Weights of a small GPT-style language model, trained from scratch on English Wikipedia.
Architecture: LayerNorm before each block, rotary positions, biases, untied embeddings.
Each number is 128 + 32 x the weight over its row's rms, rounded and kept within 0 to 255. Layers, rows and columns count from 0. Numbers have three digits each. The size before them is the row's rms in percent of the matrix's.

# layer 7 MLP down (transposed), 1280x320, rms 0.0743, rows 350-516, columns 80-119
085:102137044074102161128164116033088141103135126114162153144094100157097130122132171060162122145115153143128152176137178135
103:122095101093164134155165112150106137101098105117230123166124094080142099188043184152128118150162147101143174153151141173
102:112151137103091104113170156131107145108174143097060123126169143092070155085126173137117126147157118127115098122113076102
101:178129139121182100134113102050074087133172108185141192149117052159138186119110113145120095145058131114155169085168132121
094:119152165143122110161105171120097183106107117123075095152136117123113153118105137145103158042215161176102156144114126113
095:120111032088122155150138083051152128130115131151081146083167203065155178124123108096122121150168144097110121103110082119
097:114096099144156083123130135169135116088101134113107131120123108158161104115137159113071116089135114174078120155099155139
101:155134125067156123086157095094147062125114118128122108117137127187163113088117078137084118144170202164076127137105081156
094:119166142171121106144124119121113169133141127103110088191161124083151152115080108137153078150126127137063139133164093170
113:162079080099222113131060171092141103103117131104134105135141106170150098109129150141136124081079140141207075141063071140
100:150157121144093152124116120108124117159116126160200085084094143125110171128111164150142071153152146136145088160141071138
103:080097093118133070131101105148084094110113153204090144134137156089150155093126110117150151147064092110116139146114115155
105:110141145103113173124171130062119152103140158153125146151114095188111092155201137128137138130121103136160093171092130107
095:112081083105169075188129130141094094133090154100101074144111142149098090110114083148160186143111100162095124165104101114
102:099116120214096157169138136167141159082145205151164190144139141082106125115168111089105085086155102140142149088145157168
087:137147103177096139149156083134172109118140134163149129168109145160165091138151138141165125110130169133130122186140202116
118:169088159151148088187139137167120189140091158112139120153108113142135130145185154150174143149101131191091099132086115080
106:113159143133118017187059094104128196156066123085124153163089090159106096137133092111156146157117123057131124135123173152
110:168098138166089121135116157074050089144111118119114143171120083123178115173144175125169151129177097125160166142152075153
094:071119154099104161085140119124108160152118135068177095120143152117180153139046122074123092128069190162112133123176098156
102:189120125131130115168141117115137125181065139100133140104143053150063105157119156082113125121117187087141145120122117068
108:118130149155114100198131090145103134133124092123199136182157153159114148111165153188114117125101149134107123132136130112
092:128103105136110182154127152086137151118132132083161138108132085080134158160100119102128167208078135157174161122118149146
100:112202142125162152140135131146165135138106101124148169165146080136154141140121115152070130078123159147172111165149062099
101:126177029184132173140126129112116141132178086149141129117077148127083150140109160116095135152121165106090143101117107125
096:112148173163118104164098146115079107089162176138125187138141096141138159143096090121145162150087139127139159110132168133
097:117156058150100082168150140176150162123124125136132120209132172120125098207105067189132114154146160117146127191174102111
089:080159178185151131108141106135103061080121130129112166126098106102106120042094138165151166123134168137150119119086123089
105:148152147138105112093076134117088101127178112126124112124121116165104090126159150123061179162097118144133155117076139099
100:100117137133168142067139123079117065101148160144116059095137178074123201139162142143174153176190133103163121150065179077
098:095134145114145134118149121114127097120203164107115094127075084131122112131106142208137132100090186126148136158152105136
090:129131161080069141094160094095140149188075171143139109100108181138125094118144133088163120130130133136095144119133089115
102:168095115135145154133171125184102104110154024137174098150150101157169215127121123103165086133156152123105112111101103114
103:142140143114166153125154114136100158064122120055128098099162118101127142102137100149122126127124134093155140093086121166
094:106167185192127166087155108138161119117130085090166152101146122160108128104118152151138187142128121101149090086103125118
111:176157071133114068147132110114114130115132120131098081055078135112174086082157113100102163158146132112073100064121080166
102:132138130057115131136070187151112102145151178060179117108118093118107084135139090119183145138100097194141127145111139159
098:158083163107153105135098109058135129144094157175120125087127104148158069156101078125125137100174163137099149155153126116
102:056163150068120060152107145131124146139189134187093088114111120133120148147130147154112116132094138150079120138126125123
101:173118140147094090196120078174133175139139141090173157185145142074130075164182172112147131147064114084139132124186148158
092:135110157172097060112144160122180138155147120093099108115134134124112195153093112132097198108126031134114180099090157177
091:127139139087093155132142135080184115183101165163196134154145140184131133171144139136104133118129161164073169143121129131
094:153106161124125117148158142093062139126145143113104092123099143200104161129130142164150170099118125134127088151146199159
093:138043123165131131114140137153106131070117145122103119131059197116117155095066187094143117182167124166167167123098143141
100:110123130166116166141151087092139166116127085112135152166169106155165058130199092094159076121112104130078071089159119143
102:184132118120170130150159144098108195144180111147168118096098137150095099102097102093088177150144146119129137091150095113
105:120155061121144170154082174112148101064117150149121114153159114136131095117174148154102131104149162096144095103134075066
100:162108094141108131106067117107135119128125143121047131089106172142133103143183171096169121183120109155095128107108081111
106:137126122219103127140141132099076134151116113102133147138077176094095153080094112076144100115158101082107108130094133110
095:079131095169131122175193137095155125098116153061117154211099164114096167152134154159149080161196074104092161147124177145
103:072091179099135107119159123109170093114124128134074141145132149121111118149174110165157060132130097164133140094137094161
096:124137135114141085099131111150157136130169154129119137095111147123098116156095075132186145136120130118137173173166128150
094:095147151144064113212127148097124154161159117195057096178204134131142139195137149164110106128121115158150086160190120131
092:047110182112114105142092168118114069109112163102122105120138145147136038188108094083107166166083142130127086101119164094
110:066094145201168122099089158117123132100124122099192174076134153211127131143131143108158166121184121104158121183124121094
090:095141136116174135124134103142219108136108137146149120132140129136110094123094153124124137168185133115104172133101072153
098:108145115086108160142122129174115155132120107126122169143128127141108079125100136107124113091162106156187094106166147124
086:113113136097132110153142059122124190161091072111139172134178130189053111090144118126144190098160096071153109124109114151
096:159188090139131126135108126143142089125093093128186186076115199168158125096150091128143125071148097135108155114117182093
101:106111145187118097117142119079108075110126185068078127093145137120070168140056127109096178163061148166160097088156129105
108:119135172106091089134149122091150189135146187153121105085121126157161124192073092167144176110144135104132139116139075116
097:129172087107095103137072146193150137132148093082074132088135102134180152086110129099208147161076101143162075093094042115
098:123164131118123118153110117121111106147167151140079160116105116152118073105214146157064105096129155154160084095140105158
097:089117189179100156123176100125081115110135190116111154108138151173143124107122141095150118137131173159145153139118148109
097:133124107152150070140146171134133146113106159090068164156156101104143158106190108143158128190177126179129136158155160081
097:115168133093130132118161113110133160134102136160108074113156140097100174132098127142173138077106166182174141115155147156
097:155103118096128056113141173137183142111130085139130139094130142127149115152124145149145071192112130128091139054117111120
096:127111148086144154143093139143063108067086134107102154136139138151169131134069152099095095187100129129144086126141101126
098:100192152132119142139178132174140127116075161070134120150121154105092135080130152117184146163144133104165084132083096181
087:061103153135120187125166083129080149153180154101200124153158166093136146097141141126105133127113125097101104166122155122
094:124148158130122179114168202077135144075131113093090156149126121099146165137134134154133104074089142129135096158155151187
102:130104109144113128126169084183104122090156112183113155130095161073126124105111141137103157163126131141130063169133094092
098:176084163144129156130090184132134092112147153066158079135120147113183177120140148147112180128093093123182172118201211175
092:124105103162182173109101139141160107151135158142112152115188181117141157105102134159082191114157118174157152126143058104
092:094129184122130173129164118119156145129183062152142141105133126157157090081168082145089152129174108137135132114099153118
100:142118153105153140125130088129120090174093111124092162116189101148143136149183158151089164155064126165053142149173066107
096:188125095113153132169142152133076125121126127148154139136150125135086158100134123145174120169133078105112106148149124153
088:125159176136122096112086020163098123084068087133144090144123139102193130087099028167125085080109142150178165155095144094
103:159116134132115143139142155163139156137124118132077106120093094136134121155106106180171158075112129125163091118152147120
097:161100114170067131122116156145123144142153109130124142125112141136143133096090125080137167105121187152152122136081136120
100:118116172161134151146174157117097127119156202123093047140192136122150150107090089160129161161170061136163184111098149138
105:139126184134157127052109122164158168165154091111143098129099163142132149131130109123140152176101126122119148145139121086
095:163171093128155116133104120175140195171122143081107157106096117128080177136082110158129124121080192058120118134112118111
095:089132112167140131137088157145112106096132132091157114091170188119080155094096203120142123136116166151168157097110133074
100:083136173191174195126127132123186138132106148085110133145096077076184110142124132117157135099132174114168110131174131136
104:141140160140089145159116058109132120157139112202124110134143137158114117127092089089173150165150112120081139152022139110
093:127069125127156231108124125177145154092140147140144142084060142151091124070117112180134130111163168192126096157091205153
103:154149164104127144142139148137207123152081064115124149099164094162117051158142148159137074153127110150155151147094096097
100:062126156178182144127101128115058062121165170112119126141119176144094112136167146208145109068096102166120128114171126087
103:124163150108128108162113146096125112103142151127143138119076102110124157159111157207106121134114113088095137098143114147
095:146139094099135197129176128075089136083145105109202161181115084151107152067163125153155151099121188102107141049148160072
100:116144200112166128125208147040125098143194091117091140160148101175119118135141142119205187133175116144135188159132075153
105:141146077153097079108126121019189120064091101071089114166094160191102139113130111163132136096141142143106108146070072076
095:186123153095117115110098162116164075188133109168114047199123140151159112181059157121151118159151103114085081179125170127
095:121117113182090144104115140176125146170144115123128145104139159055120159111187146083146098123116081097086154190131134174
105:118123123109096140105127139077099091123158079076147082100131098121135151099154094175127152110078107111141132144089103118
108:135111100095096140127173106179139105158066138122084117133167109121163142137143099103110146129076116178114135153097127107
092:125119128091192183133093179117126184091111168135183083138111125158125106099111123095176119177067184164159122139175169116
094:114120123161134111131136089154076140118156169120098110143164120139139166107083140105157122124102111127203130096189129112
106:122120151129138097069168146146093135152123139111079201089161157155106141164119088153109159061088138119145184147143167159
094:132154170117081110146122160120157124171120141100070125092061076090122132093147145128160138150103169153166117134056135122
104:129110101136092113140080122066088092150187172200097140148089123145132135175159164135151144080119153117140127110109095122
101:128101110154173189152101113142091098134067120149105138129094112146155157179079090121210083060104129085128145098114109117
096:118098121103124112131104112081129084081092206127113098092097158066131095128065121169075168174149085161059177143121186140
101:129110111150143123162093119105148093128089142177114164112129117073152101107135112093146149157175225162100107135194087108
101:118129126073183143103109136168106142066086128109116107106104105104137142147172138108107171079078135152134120150169068120
094:134097115198167128160140111160138144107152073117122141129149154136081114076072102121142081153111139090118123112114132118
101:103164107074076090133152177169108090151140128181174140121116055099106234138140142119170142159145178171103104131123200112
092:106132067122138152114172096164121077152134144218139127194118146118143162081125066103116127048120192158098149129118126102
097:175152153096151150120157135078174089153173131109090117100113144169104160150148155134176139122101142119129143146159093139
103:072154097140099057156095205096082151164074082136171115126124120182147102035102150135130156124090181190098085150120126133
110:142142138103137186133056103048130137137165083100136085165105120110129205139080155086096080111087104157140091172132110142
097:096119114077134173088109126164153189126158101098117117177121139152169124055132185159182177110145187167117121129093138105
105:157108143160148084127096119136166118118132255119133107099118078078210180107175166091145081125133136128174112098156086128
093:141126110095145088098097127119177161115126086123148086133110150113182154120085105114143104106134093072122137125153111148
100:102118143166131140122027117101106173112140114098090077110125155188196119131153161095080132160140114158106104062032112100
097:122112152160157179155135107112071115160087141104063112115164087211091155118097145141048088176090142130132144132058073142
103:115102136106109142056134153096137165164091186074130144171143137148141103122056195116118146171139078110145187103153188123
081:192120073125096079124133145160147085109136087122075134129145153133166131084139146125138154124100103078136084150158162088
098:127169183161138138101107160132147173139113103117144129117147089076170154119125193148092093090097198127169131127132133128
093:095178086138123128140138114157132135136113149130133176140144122106135145110057119105116139126165134129165103149132096182
100:125113155095100174112169180178096204127096108150149213168091115110086139145128149169168154147117156101117133129067144088
092:070135133170112183125128063155119150130144159145096133120132094121124124108103095185159174125139153166074056125116140127
105:186115170103105090135055068079142183086131107150139085084136160142127158124173138114144175137095100138095144094106123151
092:147113137142086158153118128106129157162075113117096116133129095133145107128153135209103168164164174096131108115149150058
094:079159164157122122101124117107171179131103169154103153152218128116135067101138103078089180158085107130096103141154170134
089:117141119096116140150138142181113077122116118129106127162167158150110119150121122137171169080145071138130129151134137142
105:147178186128075200130148132135102075094155161120183219183094094114114174182083101108129119129041132125126116144138143116
116:063153152111078164110157137109091080137140159105158097157099061123132104157129157148092141117133184135121122096142116080
106:120120104117094115136073113147171109071149108161084096171185136088151089125120104074142148121170171165129153159125162117
110:112155109156163140098151086124091148120140108154160153104168085116119159104124095106134162162140113147179115162153125183
096:146181116136171128149144131155135161135132218122132155104161120198134082118083040162066146093111118128122088076191108118
091:076138170127181121165115095133157122158173174091135156138115075133118104079135081163110142104110166138145122117097141137
092:169131149111124100126133091170157143165065104068100150075107124146142182107099157104156037195146123156092127065143065083
092:105117081121104098145113146128142120120087156087084171101085120183119133148110137097082106200087171123110120085099099096
103:112132119129128106132165114133155155206077107154162117148106177114096088146150142117101126086111107133093172153137120108
101:123179182147121151137123087100111113138159163085127115123117129145106065115112123148152126089102102073137086123091135133
103:105092176181104184117165080088104146147129134161131142158188098137130099174146174118146148141161122140146120141093109116
103:095133116169169152123116130148139127175150161132118115099140138133127120144110108110176081109148102177157169099170032098
093:178116099117112192129154089179164119075154145186101154132133108169124166153107107117140139101070117157180136125096186226
101:140080050121064130086043176115058140150135144133147157078161156128119179137100159119146165149118134109151101120179102087
108:101130143098149089187170139137110128108167087127121114146133076076086085154141117122111161120131106141118167115169161132
098:141074123183195095212105182166158141079092167132182129114120101115122099165096106136163167126135107102094136150106120156
111:115136157144115086127079149132129117159089109110193113137094104128056177121137130118159115114118115017117120099161157091
089:153112118105116174113000110125119126157066095124147202140119123161107099163185114127154120061117103125092130092176157122
096:139097099131151182112151078062163106118124056104180147169120203086103065101119146114174144108078122143110116137139081148
093:160158140100159172085065113132160184108099184118151086140093113142123076150144126164137084130076109056123131112172112131
106:090126144100132150138087189148104144165073083069107211153139152155115119147132109124158110125068099090089138101138130113
097:133132158137155155121149104174120088140133098106120181140092206116124139143129168145150113194115110143091130144133104122
096:159109082155150140142127123158096107206112104133137124107142107172118154182126153189086115093084110178141121119153160130
093:165121123119138094122074079160135090108163139108132126118134111152096123173113181102134116078188105141126106093154133098
104:064128093112093123144128144136141174141136101134131111102080136107120204123127145166127140128114095138156096161177105091
099:105161125117151191105102137068133140149136120152163199133100136077070158122218163101134142128144091129108088130140161077
108:067177131159147117164142128088112096136137120123161083133079143188148107107118107092099113164136170133206109111180155153
088:054176055114137195151168060147151120165166145163106141098110098147110187081167132128151127095087125074147191154095100169
092:112093102115171110144126174158124151123112138117136187119118204121112155100118183089117114157104168098123133162087158110
104:084131097110112127186182130105158130185125119084199121121101094170187061143046146132206176119159161110166121151178091144
104:095157109126076133103049054165112151106095162169105146162081136176191116172143165132141071102076122080115126147137126188
104:108157179163112119147109148123190146183093143153164140076172109144123068079141111161128142106181066125151138123110143082
100:098144178201184113127125084115173163134126088108176106159096120126164089120136147108105141146138122173111130167153060164
103:167190102131179091131080092145097065121182110181116133133142112151159114072137135153120139188119194062130082112163146128
107:095096109131076085178146142132160065001075106081113144137100118120193145099175096185134104146123100081115093090146101146
108:149111150153147091153124121180120133073152180154059133115108153159152136128093110124170084119106131136133099138095091177
102:169107150142199138093147116125142103150111087170153127107105163068149119104155121133077135243142130095176132124140110139
107:086127178140156119161164156103167118113124129156106172139080131158114151109178158139138092125137114130079117058097090095
091:117155140182109143179153078097163148079145113104158166124130155126202125168137067150129135123175101076092166093195066120
094:065106138177133121164087082177181107114164074114134114077140098115151078105166118121075117106144155128133141166138158141
# layer 7 MLP up, 1280x320, rms 0.0721, rows 351-517, columns 80-119
098:127117152111183201063146147139110131149164128168136071124074162155105158137139146052075178159182112080142098101178162198
098:121080135098082079147194128174129096110084094108095069168199181101060134093138184143116174168165143109073106123150126122
100:114089159172125150142109108107123156101135109111110155105142064118131141159091084124106112141196079170121104080137132139
095:095098132116162128111126103064139189102142112110145136082099098127108099070125157136103129151146122098104146162143139149
095:126113096099121106102199133116126094172154123158179174144132141114119096166136050188122152060185181138132145123171111160
100:130117165100106115118114175064183121155124139162122199129137138102125147177098201092190086115102121100062112130113082181
099:139130131145115160163159129133077144107164136170114128130104157127178166155135111103153112126123121145145119186108152110
100:190086158090123023039108146107155147117121119164099086191177079105123130117089175158102159120132157121141139143124166126
119:096184141179131091142056145137066103168124151173065163158154142105115116162101100167168147099105179139180111168145107106
107:141100110141141122150109062196111123094143082139171071151180084153126126144102174184122119118132142110102150127119164143
096:185115142156112141140100119100084127150124140126233187186123104142107104113217089129163134060142135176183125062145114116
108:078109143092171092067158175147064120148058066143156116155106107187101120102118142130088162088114106137169076107121137083
108:180099081120137090160159155121143085099120116102128121141142109115125141132103163080077156130161080146202214187152114076
105:123097159159167136190079148126123173095149144192119115136147173163123169150121142152130094141101087111126150074139150123
119:131224150117171198119137089158078184174109122092139111146140118147173109129128102106048126156077142125118109185156091151
102:096113125107079113106078151141139076147095159099107105146092120111110153120194169111184139128092143117106099074105127094
109:152147133200175086175113136156102124161080059131123122124152072151137086168157128134160113138119149068137112080138108082
105:111124137136137159171121161128140163098083113094104137083131114077121139124139116113088148109098130082161141176142058161
107:113121097124154124108155119120116151120189147105158098115100101107151095106089120159061133138083115104095143059136155155
098:146125108111150113153109124098197153095155141093206168128100123145083053165146097146112123160160178146165128195111081133
109:063201138121158138121145141167108130115098162117135111146112186139162113130143130090066156119088120105102187146129112158
097:127132181177094115113169105193124110169077145189145092118110141170150163072105077081151145110088132138153089122116083068
102:198103103102120119174156121150140135135093142097090129134139080126198087139133095097093171122092138056139101166067131107
097:099162165144116157147124120063123106129136134124121123129138126100113138177120161139171130106049135125190110143149109192
093:134074091143182081176161060203136138121119128194168138091123122131164100124158113127165091116114047083076134160167164151
095:164132183094115131126112083174092111125141144141131112073097100128156176120092112086114113126097097156123131128220119120
085:114090141158136092165159129191108174121135110103121109161078091092095189110121124108079126124134154126139130149123146055
107:090123111109155102130136158156129146154149144153094195200061193160142113134151142169086144136148088151115120101143137143
102:134114085108112192178205114143067142089141062114202113110170126141116093116143106187085162152148093157120140124143144145
102:131147138159146103064104092099134101131080124125104090138124154136140106101161122161166131060125150080082097152090141126
098:151111127121158051153157156137034161121111165156155063143107090128154105141110064097106097103129108138153075149069134123
099:199177153130141131070171126103130153099147111137149147090115076151100142136128143124126156118134082108119113175127136122
108:113071124145147107136135127146069114135097105132043144054126093118082089096152142176183180113133166114134135122165169192
085:091079130103167190132143107141111158077108168131152138139188037153177146158146150102076161098143171129154158094171139129
105:122168150139141130082162164133157196104124092138148126109141098114173137125081112123099119112126163148072101222132132120
100:101145077132128118109130125086174177158096124130093137122168080096156123180086136083167058116153102133156065175074103112
099:112130097143141146112134096138099084118134179171126099146143152060118128152099090102137099199142137083151175131062202134
099:108111121112113143105142116124113055135157116102095176123131158142129140107111109183107135162072091120163148148122121167
095:147114107032127113122065071071147190112133111112098119075044092120117137140125147120093146163161131082125128160124137120
098:088119079121203118126123142106151169120096151141147120148104096106126101133137093152135095048136109093082120177086175097
099:148085105122175137068178142087127137116126139220128081145103116173125206094115098108069123100102136141159132191140163138
098:131137133176135105135095131089153057123064152173184132114158082109143139083135103119090111175133144099180162183132068066
114:108103123167174091123105160146151143096115120087081157116198130142117119122073150114066126151111160184150171137122140165
106:153107121080088081183127144103116209147146129129116077155094103161102100179136157186119116139126143167069053106146090131
093:101128132114080073157102150089145145075089163142154123122138139130125182124096096154110122108147065144151107125128173151
102:037115064134160176110137126137137087057110142148166164140172097139151106097144170126152165178126115129083131106103055079
100:097099177122146197138076086137111154141205135127118149121175122084125087121119133050121104107071172106130124119155176118
131:099142161113163129150184157104120140146134110088138124123175140052109161111103154175149161105125135130141137137116165168
092:142171118186137098111181128083172157165115126099121204114124071106142193139134136115121113119122144069155120103110207144
103:120153067075127131055180145182166113082114142077102102140068154172154100108172078147187096128147116122156135136156193138
098:098022153097133157066119149161162059154082101135119139136113139143149130112102123169183089101130165152134057164102185095
099:138179118155105112071115105124118144122115136160156106137107159148140092087141075161043181117161136080111110065164135149
093:103144082199097093161103231125132120125061145104152194136148117066198081112117098121147103148094061123126153089159159123
104:101108116203210065119142139146110165167161117159083183131127154111176156114101122125167109172068093086096110036135141145
101:126153099141145121126125171099138097112110066157146091141123135119168118102146172170161135100133173134060117156125134142
097:228141118116118198113126153124129185110059087132156177135129164161157122131119099075165119074114161135121139122151107122
092:198153139120131169137139113127135114117134157148170129158106140144151090154116179120135053155089153155077137116157144110
103:147109121120150113211146117126137107155084127122129157148115169157160130139136154130140123110135123139127130142142110129
097:114120112141117146107100129165092115090157132145089137175138131161132152150154174106121156087128141097154152102118202171
101:151135167097163145122132103137144171124132115113123113080134117143200131129121147148136143128163148085156168125159112126
099:161184134091195098119126153134118083099104116138097125094076129089059128172085091081131134141135135110156131096145156138
101:162134121083076127191088153123139178045157165122143144135117115113132146155113133167100132189142127126143185140152154197
098:123156078101183125150110155179170106105130145142103097107163117118138161150117104108097162140093100107092128115115072135
101:168124132160128111144122187130135163150178093092110152150103158073117043082173069157160168109116088118118086140092156109
097:125141079105073129159134107072125108112070074126101146112157106087149200159095137149151219208124083122069121105089113113
101:100085056186167137109145108129130116117098152095162090105146138172146168106084139128167081153150182154107105089162099171
092:113148121171083152101112123119089129169153096148156119090107152081145090176112083125142133170134077162186152096092117135
093:104109135111179078119082212184159149114122144156107095186119184098093109134078119103172123129127160133096123122146075118
101:143129126122108146173153124079141191106131177152099091100102109143159125148110088128118120097157075095163143135136091173
101:140153117153078087134159096118101082141121153153144128144062099058105146145095093082098204122108059076130085096115151113
101:101124109142130076101114107054084176116136117159120142083169099101115109096096097116159176165125116146123134091089148142
089:091141179137211104111130202115157142086108114119171074105087146117141131173078170099098148090125085163138121159182141175
094:101153163076111157170097107124136146133109108138151134116096108131132145133089088119131113174133167112149123167165168176
096:140169098175125132045102148128078137089054124136117063146160129146119111106006092109107157151106116111139109095148140118
105:109125110099138124159140125150184165073109158131084120121113125110093130147129162089064106090141120103154166122130170117
088:135111100107115133129106107130076169169104074102156051158128107103069078097076109120118153159090166060096152149091122117
096:125180110219105124117168100056097088118074156119092193131165174094118099121139158052076116183158176169075125156129144105
099:117086164147180119125117086106064077140100130068203158075103116144151110089190152166147133126108137139137103091143174110
092:154154134171198129047111116151120090141142166154179132094111100121110107107170096180058100131113100204182131129149120180
099:146040121088093108149133085101045116105144167115170126147174114209173120154175152131179177182152163176149139136105178117
098:110091145136129148166117107145115130087169168117159132119171104145130137053089147151138117124162155131145180148110158189
094:127057165140102140076083092086107099116132131119062149169174083089140155075107135130140165146105067158109161153198146109
090:130129113110078148123146121085125122121137104113146104133075070149127100156037097152102104130111087120134161106101151107
103:132151139053125169117131172147178151102103138139128113177144091094186153118152138130063152099100142163182088039131149110
102:108130170065150100203127133141107101175155107116151084125126135104116133175123162091133104163196161156130152090098084176
103:128103107082064102120152089148156101065102119111143168151167192130124111058143105080132089143135174160124154142184137117
099:154099124084132120190170142161069092162107091137070140133126142091104123150067169162139083143089145172136191118072132142
106:045124181140211086123133157161126142136146155097141131142143166119079098149123074125061127121131097155142092104156123096
098:170134133088090096146137205101161154106187150135158150133110126131162194104137172075154146213115112105118174098133186206
102:109170149114128147138124143137115151119117067072141115114146130105180117115087122142167169117094171113098122126090108129
099:151154122162128070077146145148140112111099119162092159176132114121164135204096101140128124102084103112119117145150134135
099:111154189150156107108143125095115139071143163162115120182107117162141102118164134130168166149171078124126125148119087089
092:097129135092133101123133118115094136154085226135133118160135149123179150063115123093109093095156109130139156115140135090
100:125110139058202063110141070137103088115119122115182169141177103082137138186200108088096151094156108118087135107137128110
102:142119123135167122093124140078164135152083150123164131113101128062167093138123153169114083135089139080139156134134115106
104:092126125120129078159088139116160111126099123111135163106209209084110107138082128078070135103118104149088122159113128140
099:077093163098119024134078116168111131087174098168118128174135133170164178065126140105131114163130106072106149111150144118
093:126109092113142098150180150095111153091117120139157106137093146082102124152134069082115134150121076132175148152102123127
102:152082160101047139131093141121069123142075120108116144158144125090145141152143151136142112130128145126176140161147155156
097:137111055172160126117179161145147142101038130166116130069157206138181153084152203126130120118146147140098174149144082107
093:101131138213123112118094117153168186132176139090105121133115135148108110129169160087118151138088168117081115136089100108
103:129145185115116138158138117125148144092080035101094104118105100148169095149145148107145081130163097167136185153125134120
100:143114117142135134095143064099136096151106075081147108154114155137127141103154142093139167101145142084144142172161133154
092:096111121119199166144095168052141058160118160086104076111178151114128038131068120104135085173055112123068120143121094145
101:143129182131176130163141141094155111146145159111177134148147088144132136198159125094094106099088112127120095132165166093
099:184139168118105076110144133123135137129114137148118133091077120134111156134140149171093151097164216075129147101124104174
104:225117190139104143144109135110143171106140130118116142110109136119111056091080121118143177107094129049142096093109116165
095:163154101178132113138146128103192113141123143069151134099151106107079126179103137107134032155151086111105097097139113127
107:181125128076140131179147134098098172124180118116102161128145127115145084143142126157130131139054084135095189144160123087
109:084141076146137105100106112082045124153077074160181111129102153132144125117136178158105084118133094145074113164113093132
108:139093163142112116144152185144116105165177072142130159106094091111114179119121170100088141100163134091144091186134143136
096:118147066151081103101123139094150156070122131100097091050110143074105113140134086117124121107166069179144114120135119157
106:124148166174148084103147102150137090134123154120139131083096121114134131119166200114126139173205200132098220111145056089
096:133056121123126176111155191111064094129126140216151156114102123133101082119089110087123127051168163166111075146166160115
103:122094106096114135140147100168159106127213128161164155141083096099128121092160138098109069172156168145172116127160120124
098:165158172118158096163154143153108093162092135056129176054135160107120092070163154160085078095087155170132140114101103145
109:076118155163092078093128111142176114156114142087138153134120139140088132134077138144167093129065100139107130086117087101
080:108154176145130151156175115107097122172080126145087178119172111161139099143145133128114142118118145115108163106163137187
102:154139098191177109113121092084122113182158114140134171109159101107188154123174119109061094073146158093119119082125140132
099:132149184091140122083095177130129176134160151143116097113118132116068072109050115127157184163102179142172160085137088113
098:146087146092159107152100134169089064167167199137107135148178126153143113088155101127170095116077178127103166117142128087
092:190115147131134109153099144177119145118151116141160135150168171124145132127109055119122076160118115172083119089129143122
101:140073180139104089135057111110148171102119092099114126103122078098128144126145161126159153165142134233091086126136083091
099:086157158132128064117146107106086157126162094115143071141192077101166097149135204162126068097115100049138105072149182164
101:119126137129156087122162120119122149165151115091104138103105115120116124150084123163092175109122124171091121175116151105
089:136087150198114155112133132084149182102147133131070104129118090133119168142095135120118149113091117127184161165150061087
109:105106165096125138118114119169119162156101134139107105137134205097146178138099143099121142084087128155113123160119138098
103:082153127064177200140139095082129105161117145133149063121156108170163139111159079175111140137152129043107116118172108165
103:108133120116128178101112166026097124092102133124134104103116130147110137151157126124136139129105062067153115186149170172
097:083161103165152142075135071109150094141159114134109155095186119127092173116137174107136157154151160111135103096148079120
095:129095106123076121119128119158095123159145094127120040155121101141147162194215094134182118195120039142167091166093076113
091:104110122111094145137057145177081129108091086160132128121140133174182146183113118114177114163175155166114142074073131144
092:126125166085143103117095117115070151144116165133109120116166108100121101146176138126152169143083112097110136107160180165
100:096113129072109071097105198160153073163104142092091143083139127107079098125106145127069164171169103120078123133092096109
101:148067064114137055097091121149111119101077106185159126177111132115165089127124098127081113143110101086183124139081137102
107:118176115134086116217155069118130119149146077096132108147112135129137081098116133040134136101100141050103134107157107122
104:140136126111117087111121099164107111074141184120156086098100132118172124172171143073150123104107090145067128100089067123
102:151182136141131144126102111117132138136175056071155087124111164093173169159106148080145163150163143121092172107102125132
106:107151169121123117121125112079108167103133161136091196163136121115128118083140139135110129164145078071150150152200122199
110:181206081106138132118055090115164135114138098095072098144114117145145135132104090143156094086078140124021097162083133121
102:193103178110126093191119166181107199135099106108119185119123175132130149107153123168100162091141127083147181100140112173
104:100122116117123121103128181109129097086138135162142161138062084070116065074114151140097144186099120174130211158100154108
103:118128121094115117142110145127128111130130152115126131137116169118169108130103149056117123121120109116138167112153116149
098:099091112102135171110118129103101136141161143154090101084100157131125158123135197096149179079131134109104093124101093096
097:125125142166145116137119129089127111154116181109175190124109103032156168172098146135090132113154139110058140139114164159
096:150063127104171108123108057124151138093139068174117128110079195118106169123096104115170199133116111172142153163132123084
112:129119146108076134152107133152134152174127135127166206136135144144101099085120135076093164151104128142097095133160118164
089:205167107088126186126118055059115117120124129134112130129052149145128131098123092119191087144107147077119159084127099204
094:099145129111072085115128137147127165157125069111145143099140101093146099120106114123155158105133115107151139141153109094
096:134132102137134142104062114147190134186154084152103130185139121154109171139060068145121140079118093095164102120144167099
097:165187094114146102143131125152130111098129123136122114152096127125113172123136150115120118058105126112162093113148159128
104:145094127084183175130134136089109149098110137130173121063076151119117087091079108139108198143096072124085132123161049150
096:144109124127159093107089161132104117145146207088113176111098141120139138108088212099130104135119110082145145134154068096
091:146091129097184114130141169111110120114162118117119102094122167108077109115121098155154083171116076144092105102159129119
095:138190142203097093142078135123168085133110092121115135087121090131135135108119121147073145134063169115112099138167123185
102:140121142138118121085131076116129099166120100096087132127121112138101105160100090151165134155131137186130081102130150111
113:152185134094166118195123093127071179134063133112134150144122155121129063135129173152128137121075101146113159138118143178
103:098144147172152141093098111148177099079126132070145100124104168112153140185096089103154093161139157116137141097181156142
097:169150134164119101158178136165132112122131106169114127135109148092173081094094155130132171117132085114137135107116118124
100:137175197146156146129176116159148104113164108169196154154134140149123136114107107166038085132080163154108178132178168147
099:121151159166196179139132129034149170169154137044114088147156117135101128118140102096144113104134139120209115158145100149
096:093126092098160103125130158128139097135178141153168160073149112154120108133094077141172128073118143155099122186079139180
101:128165124126158135146100153110093148113122138117113129108137148119127176186153117148134128148087133124107132117144176081
103:116122166164147136058113157069115083116083182080138105124171152161167114112130103119131092151130178157099082122139131119
097:136123088140146123158119172108192137112119113145120104093160102196126134182067074158146156086140141170163197118146160104
094:088131183087098136131165123134120165174153156160105156112121108120173138116201164114095129130147167080194156094120148143
095:080116145086145155089140109139113164116140101055158130175151124091141108175125116054175123081128099091147152088148167117